Weights of a small transformer language model.
Architecture: RMSNorm before each block, no biases in attention or MLP, embeddings untied during training, skips across layers.
Each number is 128 + 32 x the weight over the matrix's rms, rounded and kept within 0 to 255. Layers, rows and columns count from 0. Numbers have three digits each.

# layer 6 attention query, 64x64, rms 0.243, rows 0-63, columns 0-63
151124104122122130160139128112090115071230114121129120137148099111039146129122162084136192125138141104116067130163133166107154158106131115208117123110115194111097195165167136165166096133118100
166112147136134185086082153152137119149032171144124130114173140134143117116118085119128052097182129140121180095094163109139165098124169174133113106106103136149172076124127087117117137117140126
148154170057114139105169118087082117113211115137135063125170129175172140112099128168136128089174134198121069128110161124130129168093106099246146194124122156106077130059116122145148162179106182
164141194087118099181218106120110119076236101135137114139154137108088101181080166137184147127132137183116085115097171163163098156123135134211098127093154160112070179124108124127165070162132161
067141093208159132118092138199185194138148138091155161114095169099142129136192098095097102185077140153151095103158090179121187136182121158045126065167151109140166104173110159072100170094110112
111115140184142164067004175142161134226029206115093167115110153099127173101171095068114119163122139047141152183174075116135160075170122241019109111187129105108164091167140151084053145135137081
132092142142140117054109101097119158059060091180122109139150125107134153140083149140134128146137188152122112126135098148110126099173148122134137116123159061179117156154076107148130117139148149
146157077118197110058137208108103146156110114127138115169108138163098121187138152065092124084125120048088168145100162136108108089105114051155172119174105123180168175090077091096127106157131135
100140057149133109106137146079154123156070140093144131121088125153125152114163091143129074068146146126104139198146136165171146101134136122069169134123096054134204146145152111124096212107090099
113100083131133131126134137074205145123097134115154090107112083124114153137162113185115084102154134110156176170110139166116176109167124083107140144117080094147189134126160153128118192115104071
120131134146168161148147168149150177144138093120155129138148110135141124151113126122089111111176116161184186108083182105140160151129120160197165127087140100106146135119157173128139150066081154
107134068176135141126141165111189078075109127141137112130112140141080170118170094171152051138097133140112128144139122109130178079168143086081160161093120104157176217139132114125168200082110135
158176096141199131162124155152109122232172108135159165148087154142105155088171087116131127087142118149108140107115090122105136156159122146178191153130084151132102159125095103095131147129119134
123127147132106149197105088157118091131144130150111100134146128129090157102122119113177149165123160160139121088116127075104120164123127200139094133110154167099089132166172096127138078113148153
123079152112147196101179176093079131179116204182152141139078143165081150141180110086162117130155097112089169147118136109146151106140139156063229166156022131141109089185120148130140174096116068
112190126153144068144120101110109154117145133060179186114054155166182155095145069147088111095110184174129113177146124173121135074108131214122137145121068113089136147144171139096146123092094084
158101179159105119096114117112087181108141107181081103095143078087141130142161127110183179140153122136133128132123124177106117192121130163163141089146137180110107065166162145139096110176100160
091122080150147092062122157079118134152084154085174121155065134173201115106155110117090139087161092119082092151115106168122104071140158110069157139147087074149122135141088140154128166111132090
141097152159147135102080152155130120165157150158159100143176083110154174106144131057066158096157165145103177134104159114140109052111114147174094151162112146104083043089139143140175106162101092
164114194076152158101184104117119154121123157159154103128119149140075126150094124201136177165175048100125121119178120152136148142192126098122150133141116199132091083156110170104095096160143125
126154165154168105138167141149127113111116131150142177106109156134196079114131124131132080111110100124152120120147112176138128100137159102127177113175119073128181121131156111137128160111141100
135184140117125128136138139126144089169081131117151134189143174149100133127110125102118113116108147087205174149117120151229130173142130115052160113135100062121106133161161124074118137120115090
152150131074158095130107141136084140158159130121082107115163083093133104099137056085123194138156161131122117110128149095152109133105133132112108145137146153127098132111113131133100113098131091
126141150164136120174110159104090125158204131145070148116107113119095095112199103144158189127148128117138109084094073101093115223123137143158158099089098163111088154171168189135155102075090106
139148103124127104113069143138146122104092107093065109150151139129106152125147153094156097115056089126102061117126129079096079155125127163222090121117186085130105149198124107142131099152143178
140150137083090126213093125118103116134113152101065178100087100082073089121152112124222086144078144136153131147158144084123161149098149194146159105107120127054137175151158117133091074150153141
156205164156151088153118139152125169146152117156164099137129149112165071135114152143065105185110181145153108101120152130126187205118148147162113112151113138113059097183130137138108095136103089
167125103190186129137141167138134133095152094107129124119154122123109135184101145189119092101098162064148142132081128081124159122157141153121078144169125059178116162164130132101090153043150094
097122067085087142144154112107155158139100138094048177110108092171118113159116132161154100107117107118145096139129118101117170120086113148142188097063059092145166123128135184163148123121121129
090150200115163097122050087192129121102128089131113163181164143079112147135065104060104083138120134170149130057085162128084108117098138154147128154174175144113092114166101088148173117163113160
146145190158124137166135100191120106143174140134106139126151163144145115118149125103107097139112094175129133077129098128124144097153109147166151144101136166097129092138143103125146129120145145
091092145093116142162112051169129158162148104108131148177152121131090159177063126071105136142128147125108083104107144128107080202067110168216117129083144194112110096111099118090117148165138196
130144079083223087085190160180152132131130152106153153184138101190135169104170051155126105105127139114160121097160099114100166096074145109115132148041135108162040147222239148121084142108117054
164145144136144096109173121101120162128168097118124105139161179152161093114122113102127151076122106108138148143112124091117166119168171086061102132101114152147099162115136206105137122110118111
105113068154200158113135159157176094213029176091233203204088123205197194094148089150029073123121137054131215153219096149209170000189113086013162136199095035235162086132184132121022119062162080
156071087109106123072140120116144143159119105126164062091157117184173093136101123168089085115152138100175153132093145108094118161091148134112157152120114151185127132134110137141113153151101105
074151104195165246076115165149193190250069187050248143178062187140141152069192103181090140106153104047088238104201081204126113047164123120030145067215090023255220082103103178125008117096110093
153121092051083083151151115103078071086089068171138065083154078135105074166095175166126157148151145145214140160060146093107149157061163084150171187090125218072085146174184106192235194152181165
155170134144119106093189147106103123162138143162105154128095131154155135163148111114149186153168098166140154112142121115149126169102131104116152143106096146157127110141109118133137126107151157
164107068153103076103095115101142088109122126088151145112141125176160116133130121127100120101108110150123112186140128140134147120126106149078102142124118123125137174114154121121162153137091119
138098092132126126104129161074120181138188124140129103167123129145149083089166157146165132139173131114140085141159139126114123165128149091128136126144083158136133124121166119125105153168083131
142136076117098114131118109120109079139123131096151155127111134173137146132099130106088073098129097094157146188148145122159175121148104183103141156122126127111127163115142090133132171136100140
127150148084126077134180149131130128186138122103117104097148084122185116097050109140089163154155158126150098149146110079131152073185106190103140112154137125100154099117071074149133163133146108
151188199164094098126141148120097138159184083190149138107105123128140120109163110143133160178144093119114096160122093111131149127113136169097124129110111167130129095173098121085106122142157065
172109114105086203155197115121157133140117137076096145097109150142162118129089148108114088074132138043149094169177169122085119123145138132112111115175162095108126125087087075116134165223126125
136072137105154157161154132143132127197182128131105156128085089106158104108139099157176097107109163137095092117109130126134175144127132172157108134105090106132095098103168144137066071161116126
133061122166159155135148108124162166138118119112140132104134105094168111136105162133132113067088149134104171129129158169108093143143165122149080131140132073153127158089087163102106086126165142
092099110131149108157168060188116129134133131132133104087157060126133109121109113101119131147108142165130097047116096198157149120109142118168116107118151116122080106139183193150088033135162170
146134127110167090124144134118133154126132126128113168113144119117113151170115133101149104142133116196153109133083150087120133113103098133083166131098079098155099190131155134117153134128092164
115113138120111064099180134127129155085177116144125119131132113125109135107154135097102205143131114168138099137147109129123178122139127139127101119106133160108089131142116127139116119163094144
148133091137120101116115140112122066158083124146159149115116166156115160156114137143128094115131106123128141182107111100151167083099118158086151168118113133134127148153173131118143143123122104
164092105140150160085109138085135146162091163109119126184190158114169099146143124187099159073150134130151144153153113131088119133109138184153167121132110050121191156078104122113153162138115107
160128122134126096141136117112118090138095126127136148105136117161122145149124122140122088138131130151146111180113140104135145092107125133103147152118127116137127157145163109136143115106138118
140132091147142122151126117102131066119126152150129139110117121173112173126117116099121121121101117158137106171122124137146181089110123112098147156128109143126121162158188141135155098100131121
120144120135108180124119155117111125147144133165156106121097116113159147101106159079110155096146102059126161123136077138093083124130143086111135128175144154132136104146118112073122126115159052
125159147114086091119162093126120111104140112106110106107141095127120116095183107101103170161067120175113076139156090160152134119110136128126118117120148129111100173144166127153136112174117138
152121133129105138152097154111097090122109138134133144147107137163110178126102120116112091089121099140148137182149120112126149130179127147177147162176106138138160124123120058102119141092110125
130162104126114170126120124121129153108070102105180159127106131144128134164088084127131096078098145143166148126108147125125182100146106133112185135124074118148138087102096170123161123107113160
128118136123131193181097164131116135135138102138137103134130145094099109105171113149126151120142155113119125119129103121104103117132118147138104110158140131142136071130133133089110097108137111
141082089127120165125107161127104134170069097139097148121154167138134130161080107121130101119168072092120128157131164095130126116132122173087143174120120102149103133150134161107121123141112144
143105087120119114108110146115087107204102124163116137103127138156153115151108106132118118105156059131099149158153119111152161126129123173096132179106119121147107148135138158107133136126105130
121050097115160101143127078165145094134100136185110188057141115145106179154119138120142077110126118150075097110123152134164139132087114124146096114101143118136097120117179205092115082109146174
146188150108131125115145139061176156141102121145103151145100108156073137153159138124165137110075154156130117193152158101123143117131161115118187152129090117155168222146134116156181152095110054
161107146150096115164179084102126137166152104126099144121113112154133107135121131108136203143117124177114064119123121125102097123105135109158135149146098096155115137179121110122115043130157128
# layer 6 attention key, 64x64, rms 0.244, rows 0-63, columns 0-63
105110133078099131119146139130084084095167128152122084148142078129120128172156174128155181157136132183144160087143161108143113140099103132138124118099134164113046117153137101131184155177142153
107129117143073143221172120116093108126187125130095148144122090108122079148132145094115168147114113122147100144154103168140126135119105128162143115151128168118087159115166152123141099114149128
135076173123099105192112105136096110139186110162069115128141092072057089116147158111150170142164155125157191073070120119069143158125115159144137136096154255069099157170083139115141141173172116
167144170102052134117104120067064071122153118202158070170180124145206137085131135151140173073155106150120085164089124144169133089139148100158139214158091105087132137092073105201162197119154122
056129047155155138155098197129179188138084177061178137153050161181159144123134108127112044161049114131112127101214125170096109092154061137056062062180144018253148101090128183100060096090060141
092097160101125121126139136112108112104134158156170117139091119144187142144139121130113173128155149178180110101139151170122159116100126095108135132110136108134128109125134138133135131121087128
141160108124154142164126167158142119122122156108069095082163098171123141165155147130130143092134106128127087127135091093199141093114155200179086131111201102152154169137186158134133096101153116
106123170177067153132136167083092119194149098119144129162104151150112150160149143114148151131108145121110098105111133122091133161089104106150113128180104099178110160206066161102124070059138154
158142060135145145106113140106138099182065177155100157084127127187118128152117166138091046106172091028086143231184140088176120113156094130110134168135098094157170158109082141115085087134079123
154146087203169115141130134117151178116076170153104128088154133157129140183138125134150094109155043102166194200130089097131135132141133124146131150165089103162138151101092162148082090135134134
075136164128174092157219102151124154185137152232116096146160078171166136100150116101172164067090080131091173131149090158122092167105174107133123164108112136102120036146147159089099077123163105
158153125161148128146121145102169144121176135114093173129089150151110130140156132135172096136136076053111183193145079133103093127168129172096102105131086127122200206141108126122129177053155126
123120135141184162163070132109093120118157124107168128167105141132129123113159104109131116107130190117127149096126132164100104186112150114146161126155093130132156160140094127109101099078170185
127145164071135163141098152148154115096162108100142124138134136080085093136116098158151133128141159185146184085076080132066115131157130157088180092110137180089117139143127117130176199089158108
179232146104132111135112136078113127150121140150127135153123148134144169143125102146185135185187101105071161148144136155155150142150107103128131140081089143116130148161108088111128130022127088
124147089058139154125143154127107145116116141095133153105095081199186086184137123159060114120138124147152139114200178112168096085079126126096134180114124076102115073092156166125121146137162138
147143123145116112174148127130089121137114178186083057096124090109120121150168122132150160151128068168145155078165134106176180127086103081159236152087143133071088084132183142126113104201100100
127120072150137131058095134115107102149086151083147137152108145191112117137142128132063060126190100071028023160141156099151100111156104167142115159147104093149151115112079112123065070136131132
163156199135178136078177127155112096076126141141174123107146116135160103167103079154044148113072121165194081145092132171114128083150143081127130127062145141117142130163154145176115122083171167
115126113100079118175076122092099201108140132086147127163133146112123158148181152143192216128134094196153168089110086125092174163096126107151141151170132156121131176108097079115085167093114110
128065127132112128119147143101093137169107137143131130122145234155127143083125100084145056119131095074082133106172131139192092148109126141145106126141094044159137108121088072117125127155093117
133128114099097127096096129094129121144098169155181176140112147162153092107063190089124095137128104147115121178132120132195122109129159130091107118116103092154127121091116110108157147141085155
127150131175150114099100124128076082159192144140164118059159084079119180085135111125098117125108165129121080159087132110141143081153138121121088138142161166127099081121103158085124070149120118
091123102195093114143129143117086146154163092131146128121104115065126124151191090116152126159184093128102156067094071134062137153096159149117239099136063164111079081098121104084115122169131078
138072139161168179137127076163125071110157140177131127114099105116113116137103130145086091138108162169086080131135158069115087096151113155106121098096137125100108135172170114117094149107124175
116105118092133146162167126143106119115113111100090134083129137079143134111103127156120104132187179136109185157115175122139120115157123141087139117158135116110104139140131105096140099149098097
101151110140137098162139141182074107145107171151153122124125100085171125113167139126060116147136118190158139115103187121135073117086177152099131132156164118142110124127147122149123087149127120
133102119157116160101103167108119144148177116181080106176181153095116144130130113129227143147139079120122182119141064073124082153087138149121101109155109090205153100124107150105137128103148139
112169081147125105158165119132138162156082098124106142101138105132123141171102118154150125104161128118100086158172111124182136141080111136129110142141081144122075086130184141106084090136122073
116081178101134167149144123144120087045104111151143127083107109129152136114088140107134111124117136163159108114151148169064128067114138152099115120111143136117135140074129140144180123085158143
105104138117178107114144093147150146102127114125157162173131165083142131064152127114129114097128186132175142114125128200053098082091163116087129131072095122082136158152149082173157183099162135
144093134113110168162152092158167115091082115165150074130124079114127160087084137089133183142131190157153122136194136129102148143083118086168140118114140165116080099100113187139170121153135138
149129124107122151141119151113128101104125088151100117078149067171157068072144148134124125125115136140133097137135134115136158143148122168129137107154112159145153160125103128142139129151150168
079119109133109142132107167128126138181134139102187109127126120083157175138117119082129103149121129091114158119107087162118119123098117126110112120180146096111141109146120117151141113169119153
059081127119184171134127149153171135127160210076162144171086136096156191139095091059136093132099194156147170126132094169095114112073080106076105086118146120119066100158155104095106135161124092
133129124123117135080141125132105142141133142117094121148124161149134126115154106139087131104135088100140117154129140108123153112114161125126140144161084152119107170116140114141147134131155145
126129119142140075118115101173091106074134176137123103133158109140180136086142089132099133151115121154154094078125116142110153108106117143135113123125171172090104125134132122129166138150127160
222168123113042140084144087067064110149096028164056139062118135139089091170147129178123153046183073068145113195077174060134120226154236145166198215147069167142200124182077099176150161033165183
109132122154091152141127130121158107179098133105160117133085096154109156137120174126122113123088183094131117163095071114130155053107131179100122173180065122121155115139157149149107096113149097
115115141120147158112142199087141145151084149158154116117074111155132143104114087169130106075174143071089134166167095103102158127134108083107129150087042088127163109166132123159136117055087081
113132078108172138160135136136100117189133151166154087087095114123125101111093093207083113131124099120175117131103102108083147127116116142112109153084064187075115108107114179139130124128146036
137132178116133149125099168078130163184139148119124110141059127128132150101147147085127140125134151093083161179123103115138131123167111090104167117147111065156200125135110153150108068109116117
144190214115148138127101144107142150091105104095105131132120139095079175118165142120108137027136146079154140126174104125060140132164097127132126149198110107112094133167095112123108174083134126
095135120070123070179170144120114114131136134128140073090103138182126190147129174130075108138143178078164113141128076143135131115126112118105157165166110105102104159112165167121115114161132112
162148172172142103131139165109115170101154117137107091150142116101139131110135139161150139104120077120104144101120134125072145144217160123139142118202155107130098142191135143133112093123119080
170108115136097118118167106175109122156157145095107104152163144109099164125146130134119151165127123073130090142168112128125129104112149112114148135150103115140127109159122176119120077147144166
172132097171107059120095138155110153096155133111120069107155122103183107126153099132149141187181124156129112060148108121121175116108157128168101068148137142125075112180162112182166137107160172
172100087128028091100107119154137125094072136092109175150184197096117151176116135113123108100147112135103133136115163133147097138093159155125112138092131129161156107127103118091118124085103148
108097120128079185103121180127145083122138137146096131143100132106192067111115138182097109188111186067099128169146095146172142103064154126142062138158148106181172119063144137147090097100121127
132146141094153104128089154110159136092162119143138102047170122143086112108112200101123113134122118149143144133136160115140165180144056145133103083155148159150125110093133134167092141111098140
121067140151082161131163188102130146199118105068192170134000117100108198116124117110141106099213154032092107169106078158123087131087185084051193121135058000136197106131126119141046147043096101
141206121164077148122154144141115141189153102156139105153144081046099131104114083146133195127127098118078107066117113143041149095153090129141090087117129086108157136200115117131123170085148155
106071155163123215133153163088140107186090150097162161156060141152107159168110126150130092046186178033080134191134081107124095078094172111084148158114050052147156100163125111130062150039143059
154028137135165188097120158099127106160076135108185155127043113162112145150090120133098086067170134043134113208086141102121091092027163112068152165081005082152124087123127114112080166044114031
127111101068158041117132112116130159086122094106162116118156086130152169091129106127109135134124132107178091085077155151124110153120165140105153131171125157078067148110159118122153128168125092
140142132117100158134144144088170139098130162139120120132170111148120119195113160089117135080101131128093151184148164138132151164150116143122095150096099131141148135156119141092097157078065084
136113164122191156122124145098121137165119171146141089133050084180091114131133109117116150123164149092096128144102118097123113100147096087134169122136101140099078145124139105139135094120161154
134106126135120129102095154133088107093095152105130091104100133085150163114124133134084131160153135122137139161048126111087142145083143142120143127156203092139132148123150136145112106089124168
124088114096168072112169067171074108090144118161101095114198095098112156108147082118161146139141129123165089049119151153115132160147143111130150141149188141087065136165148145123159133159141183
142134181171068117115128152126153178160184094138113116129114153102104170129150106132163148123133111130124174135105073167144158101146140146129141066175172079148167100068167112164108112146157136
149173178121044132131109173120176174202147101123143102138110140118112176122156133107141147153124137106111163152114086166150157103137107141111130084166112061134184089096167143160097105112133130
139085150172088140165090145163088141128134112159122128126152164176127099151130095157126136136141099167094131138150147092151104121111151121160096116124099087171123099111114068127072079095104130
152143140128139200135134122104199117131196144118179061118080062146184080164077134132118139147114134090170182179112151117100158106109113150104094130104077103110073091139142146142085173130109105
145104122144116114066156141095165123123110152124133143178114101145097141185094113197128141094136191084094117173122103119100154118097177197140089174156072114107094090164175132140107129096127073
# layer 6 attention value, 64x64, rms 0.259, rows 0-42, columns 0-63
128132112142155147110168101133133129139161134177145121114149131142138134148107125163137108138125144139144134115119121119160176075155129142115138134079104131137085151121141133099126192131133108
126126129134085136169137144127114102118102138180082104159132099118142142090150102126133121163121067110117148145126118116121120146136142087128052114146165126119157083127154147137114129122111139
126152084120153150146121141110122113123105145124120089122152132144120084126103157146073156160150191116148158117132119113139119115137112184113134089108156130142137177123119165113157145177139147
118115134162131114108121127150120112129110120145128105128122140180158145150140130112103087129112126128121119106153132101157124148125129150137117138102129155133125127129125137113154121145105150
162139137123106125144117125146146136115178146144164152098170143153114146150075099145147100134140172122120174105089167082166180086136111131105123143112133132142113157143109142149120152144144133
148148143137107077149159159146114129148152119186123151141170121124147131172139105147126115154117121150121127124085120109149153104108122112113186101151139132140118157146140114107121065136132166
113139156148082140127124141129117117097118109156139122107123124119147141097151140131197107126145124139143147158155102126133174115122128144138081134154159138130130143121131117133121148067126112
128105130109137098170176142130143134127109080151118133149144157147150162172166142135158116085121109141153116123125110105115162125098104099162139146122137097130112099146100127124104114127098146
096121105143152164157168114117162100176138152179100092145129137161126156150149088155142106124134142121170150141102134117149137143136130091116147130126112118137095089165162139137109088117130187
133148124109124133153173125165116143173177118164123130141124133147130144154112128135118092148146128088110135104122159098142147145117080103152116109110160130117144131133147125124125071102144154
117134097108144178115125139105137164148117124103167128108120072122125105130128152151104121106155147140103080130124106147120124110126157152096140103152113093125108109128138110137130210140154110
110118089147153149100147131105145127116121116139128135144122122110141105112158104158126156127127155143152161168088094131125127172128123096089120124121147132131137151151139156125139116118149105
123157091120145135120109117098144113079115149136095116120134151124108109114129134127184105125143098109156132147141107127101215112136121154127100110106164163115130123123170172125147175138122107
124057112118201166122140136093118142097091113135133127164143125121125105102123125149141138115143152131151128150126102142147149137130131110083138130140127102110113193145115131121133149112116102
150080158114093099122114142151115126114117124143132138100113128117123129107134115133153147136120099133116120114151135111108133129134107177176123124134174138132186149137118152134141103155102143
128132163129151117160147122158108115139129131119134151132094132150099127136075132109124094139122104095123165116136161122120199161123109172157103138131150154117144113124114116127134078125137159
096208123163135094160149150118109122133135113146121135150112143145179139136121109154086128151175147119166125138132163130148143078112133122132151131119122112142101161107143087129123102086177138
122147144142163104199090155115124101130111126109108117182172133143119110123114109138139135106125141113183180137120153089123137128132136124109156129145126079131123168140105132125126118137148133
148118102129130098134134112132132111109099130126098135149124147175148159140160117113131103138104105139176090115109186135115155114144156071154132153128135144116111122130120128139116124106092126
131090078144178130115094111137141111103104125109132129097100101133116128106111141102126128116144117145127137117154141135104122105128119104133111153136165151122150181157120136121150181135088100
120095148134138157151107114119131148148142129147131128089112109079111112115063040188124131158116095116134128115104114129101136134167105139105122141150112121149116184135150138139157126140152165
150148122115106136139056145122122112142100149122143142152125082112131109093120137109128184158119163123136139149116152130101087133130136168145095111172122117110186130077121120138130088117104138
140137139128111088133158149134109119128172148161109164108145195091169140169076094162099100142099129111074108104126126132173127113134125124107159158107099128145124145132153173131115060175134187
123144112111150105136106131150151134144121124106147154117164133145098103141117099098125097138120145097100101123121135124133080153123119090118155136143104153131129145142142131169127131167129096
126182005134148071024012255116152211211088159086208214213181255255242203130107119070054000125020029047000117189222127137122000131208038083140000169255124000255255255000016152100001121043034208
125079127112113112139129136111123117162147109124083125112141114134179143129177106137132124132125088147075130105132109093118149114119149154137079109115186099125166120110143176132139135119133164
129038172152111113138112104136119117126180144148120129143128172120125131096138074155155145130128114092078109107152148110136101114160131100129160124124137126132144159142143143153120144143152161
093119087124149148117111124095120128155125122080131123144094121139134143090114142146126164100169159131123099106113143134130121120147154129131172125127133074130115116150102117177096126117189128
127146142122144096152159111128145115124166108112147136132105123137124139150145142082116120137110188126103193159143149126113138158143126112155089130109181136104139074140126143117110103132078142
141134154121090106151145132140133126085107131140132127086118167143110112132136131140094113124142105116153099145130126159136159153121114149151086135110105134135128127070098140111161130134082146
140200000116133074037028228108138188200091155088186209226166254255253176143123131082029000098046021070000106182209135127146003135212052064131000172255080000255255255000036150107005144036042163
134223134147103099176140169140118119137108128159144148135117217124161116160119102120136142118090141121158096165149180142130140133150124135157107174111120146146138115131144126143104068164094134
142105146130155099138146120139119136093122122136143135126174140146123142149093162097113124115071136117127137157136127119111108127098121116167096142113125148142115122078109127100100122101179134
150145139135078150116128138121166143113118102111178146152146144194144149128155155155086126119086143105138123142140126120119126141161147109162146157130115142139140114168096111116092113120116082
121165097150114116115107150122165113144109135150142178128115136122125154117159129136128098112121075144192181145129123104139127114142117141111124115123125123137161145121131118157143171166160161
143109131101135141096122121119128150138113130167124173108117144149156113164114131120172138124163099101082118144147098123135108141132135161095164143149103136147132116128121168082097135093110124
152133116138115150127120128109100133098125105126121144136100168174155152137090137117117105127113107120100160161122139130125129146139111067128109152109135111174163112118125116117106132132107132
157194135122123138100091131107138120126128110156170134101141155153131138145128107157087127131131115136114184156129131143148129100140116124100114127117101149153165130147142144135142158141131116
134077147128137097126130186134132120111174096124178099116132161153087111138157107156161133161105136122121146114117123128083151147127126124146139135099143179104116131130135084129152132199125124
156117121104114159084134158124127126151130128181146159117111124147159122126184130163141177164168090144162173131147103122108141142113129139053197141101118155160131131189137141098128123138061113
153155114112173159087143150116102099162128166107102143097131089149131135166139107102091182089158125139092136122136102133134123108092098133130114140137123143142140083089141129096121109125107106
128135138132124120098127130112136139129157106141134154137124108114139134104128126097089123140157134142105184137150121127184112159166132144081157144134118116147162155200135140129153069159071125
121151091109088079119128127132149137179109092151210129098122149077098098082179129149093117181128082113183177137115129158121199135090130141077088120161140146146073124151094142151107145152137096
# layer 6 attention output (transposed), 64x64, rms 0.226, rows 0-42, columns 0-63
097064128127103113108116170125106122157118151082137191153144068111126107112058151105146162101142132132125100138134125151141032156082108146149169126207200137099079071145101131151188093131076158
147193090112108076116093072141115120159158149077155113090119223147076153149124157159106148085141163042048144108105155172075192142157089169147176162156113093150098166086177178117117130131157145
146055154188112042073200135119213145130152154122072171114104071144120147129158105097193060108122000081148109178108146119103111132100120111193156153157109123118140100110127086128085100072115100
111144102133141122128148137060122156110188173111127219183145098094070105096043047157133121084152128146139106112112102168120182066126126114110130137186114095130067110156145135175130107169120106
120087140113161165143150125135157163107142073081114128160095116098157069106108164158110103126132124171118066181187111221157092176102140180117164148108143122108042122129142128081163119082130151
129094091146146182115106047131129148138108145095115144106092146138084150114082133125143120115126154147072134140221099148096092152196104149107072131099142100084090126174102151136145131119162113
158160084097149115140099133086101146152163118101176117152150116112097131176089132168080161183125125089071087125093146167082129149196158079147170091104098134180078143128134172113194119167081189
123166106099138181123036066104060098134048194130128137156070134110153168097099109143129166161125161107078155149110119172132131127181116112054120099094139121059077115147146128162216160137166118
173149114068100099119101100168041124108059150070141140099117147139110142087114139154141157114137135135026104074150126169117149110075093174127120181104212111041112101067153115155102133163147073
123124115141136161160089100121192126120106172112102150125146148145110147105100109132160104105073141177104094161151113183126122090188167207091149154134104110096069127157105126125124138195131102
146085173153105087090096132157139092138087062179081130128170106121169110133135140090145163126077124124161183143126143131121118156072129092215150126095150168152202130110063133149124121118123138
192126154031113096148086135205095173155084134085083069037128164134162165147150156112161124141139119056108104101148155099109152138127081091199131131101121120114124071097135091164082145150127139
137117105106111053159186163142125091198141131063206117131123149103094143162158136134052159142130126046100121201024189145130069136089144144185187136154075105126105115123131086129098053092123148
127158143087030096124148165142096133182109156139109140077133093123163164176123143115198159126142076119125113117118171117130128119176097072186183116074150136122119026103114099138144132107131116
058154060171183092117138136065149179146173142080105114208133183153101124137125115093080073131134109099161127175089099124092119129181151113133086089117015141152066180151145130085164149120124081
098155105172126138147166138084214103123186162130170171163191152125088144132161100145138106108119165188131032129127096163172080035148174148068159131122062108117079171157169113160128104141108097
188074141164109170083132106099141088162128166136181168073156046131095159117080130170210123159068095162067110092125116173160154143149117101080096131153115135110094101151119221141111141161074216
155127121131056110094196079130152109069121168135133155065045104106135168150175163192197128156160090121074100129121135200150149119163104093089105116092147108095089101128150114112137125082135146
117177113102118180158122149090064096157140159124219139110122158080122176091076134182131170088155170112084147150135104152178168141098092165068129135119109111110086107124173150093143100161157124
125157180059098077099196215070137128127162161103152118140164167093145057118125113128144119096112142093164125194108127125175142105111139152151143124143086123152087091052156126117114045099157140
093115098126107060115143151145178137178101106082106106172150161146122109135190202084134113108143154124131122096141129144138134121116191144204100061101161188122113088094133168132066168115083098
083140140193137103105175167121176160069182111158101085085134171152108149146170124131140076119140057110136114091132153103138159141133148096127122143053100165201154188140132116075092136112172148
110097105139130157114104048154110118156137093061096105191124092182069090096124080102125085107186138193136126109156114119142160150154102140094087115171149108118110095135126141173108152073110111
211138171105109218136137095152152154090135105151060090106102171099152046090152154112120111070160168190124160144172136165165134097099174170095083142111152096106139115105096058077062114090177118
129137132119115122126123135132100118113130126121121122139134144133116114128136118132129117120136127143128117125109141132152149131127136113139139116133128122161132132121129124127133129119120125
102172052155118059094081066131116117134097127097149113157105135151070127124073117150079127094111155035135140176100116189075195178157050122152148108141040170136058132143123134201156159140117110
076168057114110116151161133113101165159133109075106120129152092161113080135113148126106099095175138141157150110074130189105155135154076196155092126146107124125070101110152159097132127084055096
166114165106085093106120157134139096129092115181149117092197066140197125146174138145174137148086104151150177129098144141116191182073069074134101182075104190099166128086132124129128178150076123
160181106081151162163134122152142110078096190107130107093125159131141130126126094135133124103132108099133051153137119144178089091142072152105184110139077109123149176119134105145134072102176118
091175142234210185144118121070085114182172064150097119214113113117108176145124097134128093166137096078138135116087111098150120054125201112138143119191111170140106120160185182120127143121135128
131129127133123126130133125128122137130126129127129129128129128127128125129129129128127124132129125129131130134135130124131132129125137131128127130132136132132130125123128127130127127130136128
152119121116148186109103117119082099111152134096125109143112142137124136108132105129110087138185124150095106084084144138190148111120151104065137095127123097159120139119140149100118142117113140
084099117097107178084100095151118178111075137110171086081161097081165147079101159156152158149110171150117169090189122162124169106151070096116126147154148095092144139129107157163158152160103173
094154112162177123145092122157128177121085165130119170141159087058039137129100173101129127114151093121123126136179151116123114100154096094173131186118096082143072073070071089138116109192118111
113124152143155133120138167131157062179128106153076091154101191149120139157140127160122123110153147091018076123092159119148133134122128192074100127181139110152125157141129115087111114102082126
126119119164118140129131168081159193118151091121165141159140081103111079139161166123148157139154130096173165109115102173119070180119177126166159134088104125141151111131075127138099089058146087
091099053101161130149098104129106111098062114126136104179136107093068095151145188144188172140147149087143142073090168063061093173103118155166084162126107132144106093088081161137114145156123085
129116093159116149126152140088171101173127151178049109138114150155114119141144158184144169118135115101085121116144143052070102137103095149140103196154091106169130103138075144105072115134132055
178176126154080194135108128177058078108114138127102165103104076106117213140102091154129175157145190149128139134177132138176171117173122102044145132195162117107095129128129134136182183143082126
145183145175158116140171184072133105152139084150134148182100104154112124201141102102111177156193153072175132105125140119130132170139124132125177104126115132164141098088101121079120145065153066
085082118169052079097101129131194064146082138112158127120138154138164121133193147066091122128094137130184140144109126104092082195141113133123201148143172111095155094119130172129122173109168119
123151119118140111146175167094137116166161116131155167127116175128085102201076155122172146172137087094112106114088142142046102127134117171157158104091099156155095130097146144133095130112168079
116164181127146184122136140139109121093160156128071127145148133207103128121066107172147128103135125113138087105095119113147167103127133061112113132090113099169179109128132057119116105126087117